Weights of a small transformer language model.
Size: 13 layers, 10 heads of 64.
Architecture: RMSNorm after each residual sum, biases, untied embeddings, attention sinks, value embeddings.
Training: 695M tokens, 5305 steps.
Each number is 128 + 24 x the weight over its row's rms, rounded and kept within 0 to 255. Layers, rows and columns count from 0. The size above them is the row's rms in percent of the matrix's.

# layer 4 MLP up, 3840x640, rms 0.0165, rows 1233-1259, columns 0-127
size [104  96  95 107  97  95  98 107 105 101 104 102  98 101 105 103 103 107  97 100  99 108  94 103  99  96 105]
[[142  80 112 135 165  88 114 141 153 128 143  96 182 111 115 140 102 148 154 128 147 128 158 112  81 108  88 124 126 140  83 127 111 126 118 108 129 118 143 113 135 117 139 123 129 102 145  93  94 108  89  87  99 115 113 120 130 129 117  92 143 175 105 155 114 154  84 170 129 128 109 128 133 163 132 136 118 111 117 102 117 135 131 139 126 144 131  80 141 161 147  86 128 146 124 151 129 135 112 108 131 101 137 101 148 148 137 126 144 157 119 141 129 132 143 109 141  87 187 164  96 114 119 106 107 118 165 123]
 [128 143 109 108  78  78 122  96 147  97 121 132 126 175 123 142 118 107 143 121  85 126 136 129  95 122 148  93 135 153 113 129 125 116 125 124 119 135 123 137 147 138  64 158 115 120 124 127 138 129 152 150 140 116 107 174 176 137 103 141 176 108  96  98 132  95  82 152 114 114 101  99 129 135  66 116  75 123  90 135 103 110 108 136 118 119 109 100 164 134 140 143 149 128 146 132 167 132 113 146 168 162 167 163 138 149 135 152 171 154 133 140 117 158 104 159 113 111 105 109 117 113 164 161  73 119 131 109]
 [127 176 118 131 150 123 178 133 150 116 147  87 152 126  86 119 151 180 142 144 126 165 167 153 116 115 108  87 132  79  92 140 114 131 159 113  77 127 133  86 146 110 150 103 111 111 161 151 153 137 145 104 158 127 125 142 126  93 139 122 137  82 180 141 139 127 136 133 116 113 147  75  89  89 140 147 111 137 137 115 139 105 139 141 117 141 112 145 129 101 109  93 138 156 108 129 113 130 136 114 118 136 134 114 146 149 170 125 120 117 131 169  92 156 101 152 148 116 123 139 132 162 119 125 125 122 139 149]
 [167 124 150 137 126 105 106 114 130 132 101 103 144  99 134 145  77 174 100 102 111  91 105 157 125  97 157  96 111 142 121 129 141 138 143 137 159 137 162 142  92 181 157 136  85 138 110 130 113  87 104 123 126 115 137  82 108  91 108 113 125  75 169 169 135  96 114 149 105 141 131 166 104 122 130 142 157 140 119 116 150 145 134 140 125 101 118 117 142 109 153 180 142 123 147 150 150  88 117  76 126 126 141 130 131 151 119 143 125 165 138 159 130 104 106 126 150 159  85 154 144 128 127 110 124 135 134 109]
 [ 96 108 153 174 159 110 108 128 109 147 114 100 107 117 182  47 127 122 132 167  98 142 178 121 108 172 108 127 133 113 116 125 133 128 136 157 130  98 136  90 114  78 116 158 111  88 171 124 132 146 127 144 105 117 106 136 133 156 111 119 159 101 163 110 112 126 137 119 108 108 133 150 140 129  93 128 195 142 131 125 130  91 112 104 118 107 125  96 137 118 150 183 116 105 126 143  95 138 113 160 143 105 163 149 125 110 102 112  77 113 145 120  84 150 147 141  98 163 143 118 123 115 159  93 120 144 112 118]
 [115 140 123 142 146 118 140 125  54 138  91  95 145 164 103 102 111 105 125  90 139 106  73  97  80 114 130  80 153 151 125 151  50 121 119  95 150 112 104 151 130 112 146 142  86 117  82 115 135 123 125 112  96 120 117  83 147 138 139 136 163 123 118 154  58 146 146 150 129  89 123 142 138  96 125 116  99  72 141 128 142 106 137 135 119 143  87 106 120 125 169 130  53 115 174  95  77 130 122 103  87 151 115 120 167 137 141 122 135 109 119 129 141 109 104 165 127 146 141 130 109 180 129 118 157 158  77 136]
 [ 99 105 152 126 128 120 157 121 122 126 143 150 115 135 109 119 151 122 126 172 135 131 115 113 134 165 123 138 126 142 132 108 126 125 104  95 155 138  92 113 125 106 125 107 169  79  84 105 174 156 152 148 140  96 138  84 131 143 154 171 107 148 104 131 115 114 141  92 118  90  74 141 118 143  97 104 128 112 124 138 122  99 127 116 115 105 132 112 125 160 123 120 117 158 108 134 126 144 159 104 165  79 150 131 116 152 109 144 126 129 122 107 102 118 147 109 155 147 152  97 146 125 153  99  97 153  97 143]
 [ 72 127 100 175 142 105 150 163 124 175 155 102 158 130 111 123 152 141 126 123 100 124 125 120  95 156 133 110 134 109 140 145 120 190 134 178  94 120 151 127 152 103  74 159  95 146 120  87  72 128 127 112 141 105 129 127 136 105 105 156 107 139 162 135 122 118 123 103 110 137 135 157 137 118 106 116 142  63 139 155 159 117 119 158 116 118 131 142 157 125 129 150 145 103 165  85 117 161 113 106 130 144 112 115 165 132 126 148 155 130 138 160  99 118 151 138 139  90 104 152  95 140 125 127 157 166 175 126]
 [ 92 125 131 146 103 106 152 129 115  97 103 136 127 140 162 171 147 125 174  79 143 151  78 105 107 125  87 175  86 135 113 139  94 100 118 143 115 136 151 174 138 151 152 122 142 150 151  85 115 106 112 145 110 149 125 112 148  89 173 161 129 156 138 162 106 138 117 104 137 159 103 173 123 122 109 116 143 136 154 153  87 157 118 123 124 137 153 166 144 142 106 123 160  96 127 118 123 154 134  96  91 110 169 110 156 116 133 119  98 160 124 127 111 128 169  86  93 144  86 155 114 123 161 125 135 125 125 166]
 [121 102 134 156 165 124 105 130 171 169 125 182 126 128 150 140 123 174  80 129 107 104 131 134 163 137 106  91 121 139 103 150 119 133 122 161 160 126 135 143 140 146 120 143 121  74 125 127 125 152 185 119 114 140 116 111 133 150 105 133 111 133 146 120 141 120  80 138 119  70 110 116 107 108 135 121 119 127 103 151  85 149 149 159 144 111 144 152 150 146 100 144 146 161 110 126 116 136 146 168 165  92  76 135  99 160  97 147 147 160 166 112 155 113  88 115 159  99 137 106 147 120 111 124 131 105 119 140]
 [123 136 152 124 152 150 100  97 106 100  63  96 169 150 141 130 135 134 121  84 100 113 155 101  99  99 135  95 151 127 111 153 121 122 111 104 123 125  95 111  66 102 130 121 119 139 132 126 172 140 125 105 135 119  81 134 163 101 115 135 101 117 164 122 107 129 128 110 108 132 110 163 102 154 138 147 155 146 110 112 118 138 150 123  96 147 128 157 118 166 164  80  67 159 121 112 134 127 148  96 149 158 120 119 134 111 122 152 148 153 101 129 172 121 142 100 109 100 126 144 117 140  69  68 136 116 139 134]
 [138 159  70 126 115 107 154 134 105 162 159 142 122 105 100 127 163 123 109 145 157  97 136 106 121 112 154 127  76 159 165 125 142 137 141 106 161 180 107  71 170 129 135 141 120 169 100 112 153 133 137 142 134 132 136 112 129 140 106 122 108 126  99 114 132 112 129  91 133 119 148 131 100  97 124 132 113 123 134 117 108 140 127 115 157 112 122 152 137 157 104 140 100  52 169 116 117 151 106 141 156 139 143 148  89 136 125 126  98 123 130 152 103 101 117 114 120 105 140 111 127  93 153  75 113 109  40 127]
 [100 132 147 148 149 118 125 136 109 111 125 132 188 141 111 129 166 139 140 107 115  97 106 167 107 144 121 121 154 180 152 103 172 111 176 153 128  74 158  93 138 129 115  86 110 163  80 130 125 111 142 111 110 149 171 135 144 118  90 140 140 144 157 115 130 166 101 125 127  94 159 107 135 110 158 102 155 168 131 137 128 161 159 112 124  91 134 116 103 162 139 126 110 126 167 139 124 143 129 179 152 136 162  93 158 113 126 118 117 107 143 132 121 146 144 148 170 143 160 178  97 116 121  87 156 103  92 120]
 [118  97 135 137 149 124 145 149 136 119 132 150  96 129 117 125 126 182 130  88  78 135 133 130 131 151 155 147 107 130 124 112 128 136 170 129 160 119 104 109 159 134 135 155 113  81 111 113 159 151 126 146  99  96 142 135 142  92 129 144 169 186 129  92 129 100 117 119  99 134  79 133 109 149 175 131 151 112 134  85 101 125 169  90 120  75 123 131  82 162 112  85 133 100 100 112 143 125 103 137 144 144 125 149  98 114 127 126 135 132 144 140 133 106 141 122 126 101 110 111 137  90 164 147 139  88 160  93]
 [ 96 141 135 100 143 104 142 108 128 116 107 109 156 106 100 128 149 111 147 132 113 136 145 121 135 121 138 139 110 122 132 123 140 128 147  99 112 107 130 125 123  67  90 155  96  92 118 146 121 162  94 124 167 131 128 106 145 118 116 172 150 117 146 161 137 134 136 158 139 161 134 134 133  88  90 102 117 107 122 146 157  69 101 128 125 128 134 148 118 142 154 120  95 154 131 112  94 110 130 134 128 166 107  95 156 126 146  85 133 168 166 143 148 136  86 149 147 169 160 151 106 157  93 113 165 137 119 128]
 [129 159 121 145  87 126 152 103 107 153 105 113 141 156 149 123 147 118 144 151  91 122 127  88 117 109 120  97 107 166 144  96 124 154 136  99 119 106  96 143 124 141 146 160  90  97 142 163 143 103 155 114 158 134 108 114 116 163 100 158  95 144 128 140 145 125 121 110 132 131 124 148 128 106 153 128 182 133 101 143  94 126 101 141 102 122 104 138 147 162 180 155 118  85 162 156 159 140 167 116 107 111 158 118 121 135 116 129 107 146 126 151 167 143 142 138 141 163 150  84 165 176 140 119 143 101 139 132]
 [154 169 140 104 107 122 153 132 128 101 118  87 132 126 128 138 126 146 132 146 151 124 149 142 146 104 120 126 127 159 143  97 131 147 126 114 142 111 142 166 123 153 136 135 119 123 119 129 156 154 140 146 107 161  81 139 124 139 157 132 152 141 107 125 175 137 158 149 159  85 164 137 109 127 112 149 130 127 148 100 121 178 118 103 160 140  95 169 102 128 170 152 136  98  80 196 105 130 128 106  98 150  97  89 109 159 127 121  93 132 136 107  83 103 137 165 117 165 130 136 135  89 102 121 170 109 144  99]
 [131 100 114 122  72  79 167 121 133 159  98 147 139 133  95 113 123 117  93 113 103 142 122 180 135 101 133 132 116 140 158 115 109 141 123 104  78 145 134  76 130  81  98 140 154 111 116 121 121 113 166 139 145 149 139 147 108 122 110  99 108 156 126  97 107 164  92 147 149 116 120 127 165 126 123  87 109 118 132 124 108 142 135 131 103  69 100 154  96 150  87 150 147 139 111 131 146 129 102 108 135 135  89 149 126 133 129 144 118 140  64 140 159 136 114 112 160 124 149 127 111 151 103 142 147 133 180  96]
 [113 103 128  99 159 139 135 137 149 103  81 129 124 119 112 145 158 144 101 194 100 127 107 126 129 129 134 168 109 128  84 127  85 111 114 149 139  95 148 155 118 112 135  99 110 161 132 109 141 119 128 155  88 143 111  98 119 102 119 129 122 105 125 146 162  98 131 109  87 114 166 176  86 139 156 118 127 116 157 125 165 137  95 158 119 156 147 118 122 121 140 123 127 136 118  64 147 128 142 160 139 140  80 102 136 108 131 124 129  97 105  94  94 116 118 101 118  66 130 157  87 132 166 140 110 147 130 128]
 [124 143 174 123  96  89 185 128 116 104  94 157 129 153 131 124 140 174 145 115 108 129 109 113 172 119 134 117 130 106 151  93 145  98 125 140 149 128 136 194 132 156 149 137 154 108 155 122 100 141 100 163 180 134 159 147 125  97 128 144 144 144 116 170 129 159  99  86 116 145 122  90 148 102 134 122 169 146 143 166 143 163 156 113 163 165 147 147 125 108 103 109 137 149 176 103 138 143 125 102 125 151 147 133 139 109 116 140 106 142 132 120 134 102 102 141 155 121 125 121 106 105 102  98 111 127  99 118]
 [132 109 129  93  99 140 139 118 102 114 109 176  58 105 163 154 131  74  88 136 136 119  67 105 125 145 170 150 109 127 119  65 127 137 102  92 129  89 129 102 140  71  73 139 125 131 110 130 126 152 151 153 141 148 140 127 138 160 137 107 113 143 125 147 140 155 109 137 151 113 119 102 124  75 103 112 127 142 144 136 140 105 158 127  78 121  84 115 114 124 133 134 118 150 161 107 123 109 110 133 188 153 134 161 141 143 171 120  83 110  97  93 146 109 137 109  97 140 138 137 106 121 128 116  71 119 139 123]
 [126 144 124 112 180  88 130 126  91 128 115 153 144 115  85 107 169 132 111 113 126  98 105 128  73 159  89 170 141 136 126  87 130 121 104 117 153 164  92 161 136 154 102 104 145 109 141 128 113  80 118 113 118 124 100 143 156 130 150 125  84 108 114 136 152 116 134 161 163 114 151 127 127 140 126 111 105 132 150 158 115 132 132 131 128 123 159 118 122 139 109 115 135 141 141 150 202 125 135 108 132 169 113 133 149 143 168 113 110 130 117  96  97 130 156  83 124 161 138 116 110 152 125 147 147 162  80 121]
 [102 134 155 131 122 102 121 113 137 168 161 127 167 119  77 124 134 133 120 154  98 101  89 161 115 137 123 190 133 147 139 145 102 156 117 125 144 131 142 109 145 128  99 123 114 108 111  99 127 145 152  95 125  95 124 135 129 111 177 131  89 180 152 105 106 125 120 151 136 102 115 109 140 138 161 111 141 169 176 141 175 129 129 102 141 106  81 157 189 172 109 155 101 171 105 132 109 125 184 143 126 118 130 141 130  92 161 135 132 144  94  85 139 136 124 181 118  84 158 128 150 143 153 143 112 136  89  93]
 [126 195 127  86 107  82 125 122 133  89 152 136 176 147  84 127 156 135 123 125 150 114 123 160 157 154 113 110 126 106 111  72 138 127 133 164 113 128 159  91 111 168  89 122 166 104 115 129 119 104 103 121 112 181  89 135  96 139 150 129 163 149 143 127 120 151 163 177 100  85 136  74 119 150 133 148 150 143 110 127 131 125 114 125 139 143 136 106 131 123  90 106 119 138 102 110 160 158  96 144 113 112 102 126 116  78 163  84 148 134 143  87  78 126 137 119 101 137 122 166 117 125 127 120 162 178 153 137]
 [ 96 157 153  82 128 134 107 118 148 103 118 140  92 113 140 118 133 103 121 124  88 143 132 146 141 103 137 149 138 151 140 168 153 159 138 136 118 126 143 107 134  79 123  80  96 118 147  96 177 139  97 148  93 103 119 147 124  66 146 134 138 119 109 114 116 145 121 130  64  87 100 113 154 105 158 110 145 116 102 158 100 147 148 138 136 134 127 110 112 115 106 134 132 140 104 139 114  73 127 120 115 146 118 155 123 146 101 128 135 157 104 102 163 116 140 148 121 113  89 100 111 131 130 123 101 117 166 110]
 [ 93 118  98 190 171 169 161 139 110 146  85 130 145  99 149 109 131 141 163 140  91 106 175  96 133 137 118 153  91 122 105 188 179 126  96 113 151 146 146 116 129 124  92 117 135 108 115 115 135 153 153 137 108 172 137 155 138  98 165 121 101 123 139 124 129 132 125 132 133 105 137 111 146 125 122 170 147 155 121 128 105  95  80 112 164 139 106 111 106 107  89 136 131 112 102 110 143 142 133 166 128 142 114 103 148 134 172 184 155 135 111 163  94 114  93 151 121 127 143 158 120 108 100 101  87 129 130 148]
 [ 87 117 137 116 146 120 137 139 100 147 131  74 128 106 129 110 118 175 121 162 144 114  55 146 186  51 120 140  73  94 166 137 145 146 154 100 116 139 146 114 123 130 154 124 115 156 128 110 129 153 166  83 119 141 112 119 115 132 110 135 161 140  99 123 134 119 169  90 117 124 137 174 112 145 156 178 128 132 121 129 102 103 176  93 131 115 131 125 135 148 142 148 149 141 121 101 128 124 115 147 110  96 131  96 127 125 118 101 116 103 127  81 141 140 117 103 122 116  65 177 119 117 156 127  94 104 122 160]]
# layer 4 MLP down (transposed), 3840x640, rms 0.00811, rows 1233-1259, columns 0-127
size [101  99 102 100  97  95 103 103 104  98 100 103  98  99 103 106  98 102 100 108  94 105  93  95 106 109  99]
[[132  91 145 142 134 154 108 100 134 179 137 107 151 104 137 123 102 141 133 168 101 138 144 139  84 175  93 134  88 125 134 119 162  81 136 148 136 141 147 102 133 100 127 110  97 128 132 129 134 140 139 135 166 123 154 143 169 166 127 131 107 129 197  86  98 136 139 171 116 131 141 121  83 144 184 119 130 128 121 105 102 185 150 128 132 150  95 126 143 106 120 130 139 117 130 118 141 100 171  85  80 132  96 165 142 113 150 105 134 103 118  99  81 121 132 128 109 123 173 169 114 124 101 144  95 142 138 136]
 [ 96 141 152 151 134 148 112 155 128 168 131 113 134 125 162 116 170 136 133 132 134 100 138  85 128 113 107 113 140 149 137 106 170 139 167 127 133 176 169  61 121 140 134 113 139 119 113 138 109 124 171 115 129 148 112 159 125 139 160 115 118 171 170 109 161 134 187  97 112 159 158 105 112 121 135 131 143 121 129 101 148 142 119 114 113 171 139 141 125 132 166 132 121 133 164 193 185 101 130 176 140 130 140 122 142 166 130 121 120 120 145 103 136 144 109 137 104 162 157 121 127 116 117 134 147 159 156 175]
 [101  88 102 136 107  89 174 106 137 135 146 127 153 111 121 122  92 129 108 145  84 153 148 100 123  67 117 108 159 145  97 111 141 107 137 127 161 179 131 129 103 161 175 142 112 109 111 146 122 146 123 147 132 101 123 134 107 102 160 144 136 103 125 109 141 101 157 158  86 128 153  96 135 118 101 123  99 100  94 105 129 157 126 117 146 133  99 154 128 115 140 114 110 134 131 171 133 156 127  94 161 114 117 135 116 169 127 161  80 147  86 110 110 102 164 154 127 188 167 135 129 200 139  81 137 163 106 147]
 [130 141 112 112 143 183 107  99 123 131 115 118 158 117 114 176 101 144 106 108 172 129 101 122 143 146 134 112 162 173 148 155 110 114 155 131 137 116 123 101 146 148 112 117  75 106 134  67 161  93 102 124 127 135 121 116 142 113 128 138 131 135 123 125 155 159 155 102 113 116 134 176 122 145 178 146 162 130 168 134  99 103 128 131 148 154 124 193 141 127 127 136  80 143 124 147 109 109 136  74 158  87 126 148 110 153 118 124  56 122 135 137 128 123 143 142 128 117  93 133  88 155 122 124 134 146 154 116]
 [133 110 135 125 128 147 147 130 119 156 133 144 110 136 151 126 193 148 110 105 131 108 151 127 153 166 100  84  99 116 106 101 126 127 127 128 101 156 132  92 180 168 115 150 130 153 136 140 102 141 141  75 132 140  95 109 137 136 109  93 166 134 122 171 143 117 108  94 136 140 107 124 145 138 137  98 116 161 112  94 101 152 154 157 108 116 124 140 144 132 107 124 113 156 132 136 116 104 119 116 110 134 151 143 105 117  99 179 175 152 140 120 143 105  99 121 118 173 115 140 131 116 129 125 131 135 131 138]
 [139 125 116 147 135 120 116 127 158 140 161 166 124 168 115 147  92 138 124 120 116 120 124 146 115  88 129 167 128  88 144 145  71 126 136 136 113 145 146 162 141  99 143 164 159  99 129  93 112 108 130 151  82 132 144  87 104 139  94 155 127 144 129 102 125 135 122 147 148 132 135 132 119 149 136 166 128 103 147 120 121 106 138 105 167 113 113 117 123 118 132 136 125 153 108  94 121 121 123 136 148 147 166  80 155  81 141 117 146 149 174 123  95 111 132 162 121  90 122 107  88 147 155  64 141 186 117 197]
 [ 85 143 145 147 111 126 159 150 119 139 164 112 130 116 148 159 147 128 118 105 139 152 146 121 174 153 150 162 142 131 146 169 142 107 151 108 126 144 122  94 107 116 100 126 147  89  95 126 120 113 139 138  81 112 140 117 144 129 131 148 173 128 118 149 125 122 131 116 120 149 134 186 106 116 117 104 108 145  97  99 156  63 123 152 142  67 132 156 135 163 148  77 150 121 180 159  78 136 127 128  90 186 111 194  48 109 146 101 115 126 124 119 135 173 139 165 150 139 188 114 129  94 110  77 124 144 141 111]
 [124 121 144 126 123 136 127 102 118  99 160 146 102 110 132 177 138 153 163 142 163 125 116  87 143 159 141 121 152 117 148 130  96 117  93 151 126 105 157 150 131 121  92 176 117 109 120 100  92 147 123 129 145 118 147 127 131 137 111 128 123 117 107 143 140 145 144  93 137 117 130 170 127 136 122 122 143  85 149 113 143 124 148  94 139 133 104 151 141 121 142 158 103 113 111 138 125  99 106 142 142 131 129 189 147 143 115 162 116 129 129 100 158 111 121 122 122  67 137 114 124 140 114 169 123 137 148 146]
 [ 98 107 161 121 139 169 148 124 132 110 103 164 136  91 185 176 137 182 100 118 104 114 112 140 131 139 119 122 153 130 133 137 134 129 111 162 118 130 107 132 127 118 144 123 141 103 151 120 146  92  86 121 175  93 161 110 121 130  96 141 151  98 145 152 156 134  90 116 129 137  56 139 152 176  95 116 138 134 155 141 122 164 140 148 142 121 106 129 103 139 126 143 131  98 147 140 136 140 141 160 117  87 128 134 150 159 176  95 131 102 120 124 147 160 137  81 117 139 122 104 113 107 109 146 115 136  92  88]
 [150 134 122 123  96 116 156 157 130  97 126 111 129 137 146 120 133 141 143 157  83  89 131  79 133 158 107 120 156 134 120 130 116 127 100 154 132 165 122 133 121  96 109 124 141 104 142 162 115 109 127 114 131 143 110 124 122 120  89 140 120  92 133 135 109 168 150 153 138 130 111  98 135 138 108 141 127  98 138 166 105 145  51 125 122 138 120 106 110 134 120 113  97 141 116 113 106 187 129 149 107 134 150 156 134 169 130 124 160 122 140  97 158 160 144 135 220 151 150 125 160 101  89 138 123 107 119 173]
 [132 100 136  88 127 119  98 184 142 149 166 113 120  76 130 118 120 191 116 106 113 124 126 141 131 168 138 149 118 110 157  75 106 104 132 111 172 141 151 116 117 115 120  85  98 113 115 165 126 126 100 156  92  96 146 104 114 138 156 133 125  94 141  89 149 134 113 153 181 136 135 104 156  99 117 135 157 134  84 104 106 111 124 120 126 147 125 148 103 141 117 128  93 114 106 119 145 127 138 133 110 143 132 136 105 101 132 138 179 149 122 150 129 126 148 122 154 135 144  91 135 120 118 103 136 127 139 100]
 [117 163 156 146 132 112  85  91 109 133 163 107 125 124 110 129 156 160  76 137 163 135 162 163 171 146 112 136 132 117 126 114 153 129 149 123 119 119 140 104 145 155  92 124 120 158 129 121 100 142 125 113 157 110 125  96 128 120 150 165 130 122 126  86 100  49 118 125 137 147 126  99 121 107 120 123 157  85 130 139 182 134 101 129 127 142 120 110 114 140  89 146 174  81 126 110 134 106 116 101 134 111 136 140 154  62 141 118 132 155  85 114 140 109 136 122  86 136 151 135 110 111 116  83 149  93 133 136]
 [123 166 135 118 134 171 137 104 113 124 143  74 112 122 125 104 116 153 112 131 149 115 145 113  58 148 103 134 120 125 141 163 101  96  99  98 146 149 156 125 150 158 146 114  93 163 166 126 104 113 152  66 164 131 111 105  99 187 116 130 124  93 161 114 128 123  95 153 145  84 109  44 121  73  83 170 167 105 156 111 127 138 119 157 167 128 122 103 160  97 114 102 127 151 147 179 114 138 144 135 132 108 141 147 123  94 155 127 107 111 153 122 136  94 154 124 137 153  80 128 123 107 122 124 134 132 102 124]
 [134 119 112 143 110 141 133  98 114 130 155 118 124 149 144 132 154 104 134 148 104 120 138 136 135 141  87 119 150  73 127 141 124 115  88 136 104 149 170 139  81 125 146 152 111 163 157 106 159 115 121 177 144 127 127 179 101 155 167 135 113 142  81  77 127  99 114 140 129 109 102 135 168 116 114  62 114 126 146 164  86 132 109 112 152 101 131 103 166 118 123 103 155 176 116 164 139 142 150 128 129 114 138 177 128 130 114 117 125 161 119  87 130 172 114 144 133 155  76 152 159 124 170 112 147 145 145 163]
 [106 113 103 164 175 106 172 139 111 126 126 105 107 142 135 129 139 128 128  86 116 128  90 163 122  98 150  81 131 145 119 123 157  88 104 137 162 154  71 156 163 166 131 130 131 122  90 114 132 101 141 113  90 128 142 152 124 133  95 141 114 189 101 139  91 141 160 110 111 100 172 110 115 144 148 137 101 133  93 138 129 151 122  92 118 132 165  93 140 151 132 175  90 131 137 111 119 137 151 139 126 117  94 124  89 100 110 134 140 140 144  96  93 127 123 109 105 138  98 111 107  85 136 112 167 125 132 137]
 [116 106 120 138  90 151 137 119 149 120 132 124 107 185 113 122 134 146 142 177 145 121 109 132 117 145 115 120 151 150 136 102 108 158 182 112 138 104 153 129 132 127 189 196 107 189  98 140 134 182 127 114 120 159  76  81 151 151 156 125 103 142 141 149 169  96 165  99 112 115 117 160 113 137 135 151 138 145  94 117 138 145 116 130 147 137 129 121 113 128 105 148 126 123 152  73 110 124 113 122 100 122 115 130 102  82 125 147 129 115 138 124 129 119 118 162 128 164 134  95 127 113 110 155 170  81 118 127]
 [116 101 145 135 136 124 157 157 174 118 120 129 142 136 119 137 152 117 179 128 122  90 110  97 118 110  94 110 148 100 118 165  95 105 168 155 134 139 102 128 137 124 149  89 138 121 146 117 161  96 124  78 165  84 171 147  96 149 100 105 157  85 160 140 125 100  83 115 144 121 146 105  92 132 182 168 154  89 137 120 128  83 132 138 176 133 118  86 132 121 130  96 123 180 115 148 145 166 159  98 145  98 118 125 123 125  81 149 128 132 142 160 113 148 110 110 113  91  97 107  88 149 120 130 145 154 126  92]
 [132 130 114  80  95 128 126 135 115 142 150  94 156  48 193 102 125  95 130 122 108 122 150 116 104 111 121  98 103 101 117 152 133 141 142 152 140  81 102 137 165 145 127  96  91 160 138 122 141 121 134 143 137 113 156 128 122 131 142 153 107 135 139 109 109  98 119 149 144 140 146 129 118 124 163 106 118 103 119 143 111 109 119 135 109 120 132 116 163 108  99 160 114 172 109 152 142 134  84 143 162 135 149 123 155 144 120 171 134 147 102 142 179 176 117 120  89 135 144  84 170 104 142 150 139 129 139 138]
 [139 147 138 160 126 119 136 159 131 139 108  89 141 167 136 121 113 145 146 128 133 178 119 128 117 114 145 144 114 104 131 121 135 147 124 141 108 127 114 130 116 130 117  89 139 125 138 119 121 145 110 106 131 144  83  94 122 121 114 130 136 136 145 130 141  96 105 157 112 158 151 123 140 130  96  91 126 147 140 116  82 133 161 135 150 138 119 141 134 147 158 111 132 128 145 125 126 129 108 123 107 166 112 107 171 164 150 135 114 160 103 158 130  76 134 134 165 116 137 140 143  96 131 121 145 130 146  85]
 [111 136 149 165 129 127 136 156 148 133 131 152  69 100 154 119 153 121 136 106 156 131 146  76 104 172 127 137 134 155  94  84 109 125 174 110 101 111 128 120 151 136 144 115 151 166 147 126 139 127  94 105 122 101  90 130 122 136 134  92 103 126 115 157 138 113 170 129 118 152 125  72 137 114 128 139 177 161 150 128 135 104 148 150  99 115  87 125 119  80 159 114 150 137 132 114 136 146 113  81 125 104  85 169 150 125 122  97 144 170  97 159 107 149 154 142  89 124 133  90  89 105 111  96 139 163 110  88]
 [124 131 118 134 160 141 131 113 110 127 127 129 126 142 130 130 113 125 143 130  94 125 111 121 134  97 123 141  90 112  94 121 101 117 167 116 119 112 143 154 119 121 180 164 159 156 134  90 106 123 125 116 159 122 132  98 105 126  98 132 174  88 146 136 159 133 138 145 166  98 138 162 142 105 127 173 136 148 142  93 153 161 116 147 107 148 116 151 116 101 161 101 120  89 144 102 144 133 115 139 174 160 114 140 152 188 113 126 189 117 160 102 144 168 102  87 137 108 157 135 134 149 120  99 125 127 162 136]
 [146 157 133 155 142 101 118 126 120 132 144 124 161 138  91 123 121 119 115 178 107 133 112 103 105 161 116  87 134 121 103 172 147 112 106 112  84 190 113 139 150 110  92 138 140  81  94 113 119 107 160 115 107 119  85 152 124 137 153 156 139 140 150 156 110 144 133 112 149 160 149  93 121 155  84 104 150 149 127 175 119  93 117 132 120 140  95  98 125 165 122 122 105  93 107 129 100 155  97 116 103 153 122  94 192 133 152 153 117 128 118 137  87 155 174 151 146 105 138 119 129 193 147 104 117 136 130 156]
 [161 167 146 123 106 156 155 124 143 129 175 103 150 157 192  73 146 116 120 128  92 161  90 130 145 108  99 135 120 150 131 141  92 123 120 155  99  86 128 105 145 163 154 148 127 109  93 143 111 118 106 160  94 159  76 105 125 125 118 162 106 156 102 139  91 106  96 172 152  97 120 132 116 120 155 102 108 102 121 171  99  86 107 176 104 105 151 106 160 116  87 185 114 133 142 151 122  89 106 133 131 113 108  98 123 147  94 143 154 160 119  97 154 126 163 145 112 127 125  97 161 100 124 143 146 144 104 103]
 [127 116 137 153 151 124 151 170 167 171 108 200 162 128  98 129 131 142 125 170 173 106 154 139 128 141 130 138 113 146 100 101 198 130 134 122 152 101 135 144 148  42  83 137 136  96 112 130 140 126 109 132  89 115 144 114 108 113 123  97  99 118 103 118 113 148 149 109 145 116 149 145 155 102 124 158 158 125 184 128 118 117 127 132 102  95 124 146 146 179  64 111 145 127 119 128 120 156 158  60  92 116 121 121 134 135 129 121 100 175 134 103 146 103 116 158 116 130 122 117 121 185 146 124 102 107  88 145]
 [110 124 134 156 158 124 138 126 102 173 176 127 114  96 143 117 144 134 140  91 123 141 149 119 170 176 148 118 137 156  86 156  96 133 128 108 103 100 137 115 147 136 132 117 142  94 125 126 111 147 109 115 114 148 120 115 120 155 159 110 141 123 155 182 121 172 100 127 122 154 119  93 121 136  89 128 161 116 109  95 106 138  92 117  81  96 113 138 167 133 112 124 113 105 161 129 142  73 108 156 139 143 136 118 119 156  79 138 118 127 115 150 151 111 148 104 167 121 151 123  89 173 161 126 130 154 126 125]
 [110 104 111 116  97 124 104 154 156 109 118 172  96 124 127 147 143 136 114 106  77 105 122  99 131 132 123 100 124 117 108 116 157  92 114 160 129 101 119 133 104 137 108 123 162  89 100 120 146 108 102 150 141 120 120 136 124 136 141  81 116 131 120  93 138 127 130  89 119 139 122 109 175 129 161 134 151  81 122 128 114 127 105 138 120 125 128  81 148 102 132 155 121 160 105 149  87 156 168 100 110 143 137  97 133 156  89  95 113  90 135 138 106 166  98 127 106 166 173 126 170 160  91  91 127 104 127 108]
 [116 154 130  98 138 179 102 176 148 142 128 125 153 120 106 115 108 115 132 143 146 137 158  90 186 157 145 135 170 111 125 156  91 138 141 154 107 123 115 173  89 122 114  93 115 111 131  95 142 108 101 181 101 126 141  69 102  92  84 148 118 102 121 120 100 158 156 173 101 142 122 111 106 153 122 130 144 120  95 137 141 110 143 150 139 176 136 118  94 192 145 161 131 106 133 129 155 147 130 113 139  91 103 151 143  93 114  78 116 141 114 106 119 134 160 162  91 130 118 137 129 155 117 113 113 135 128 120]]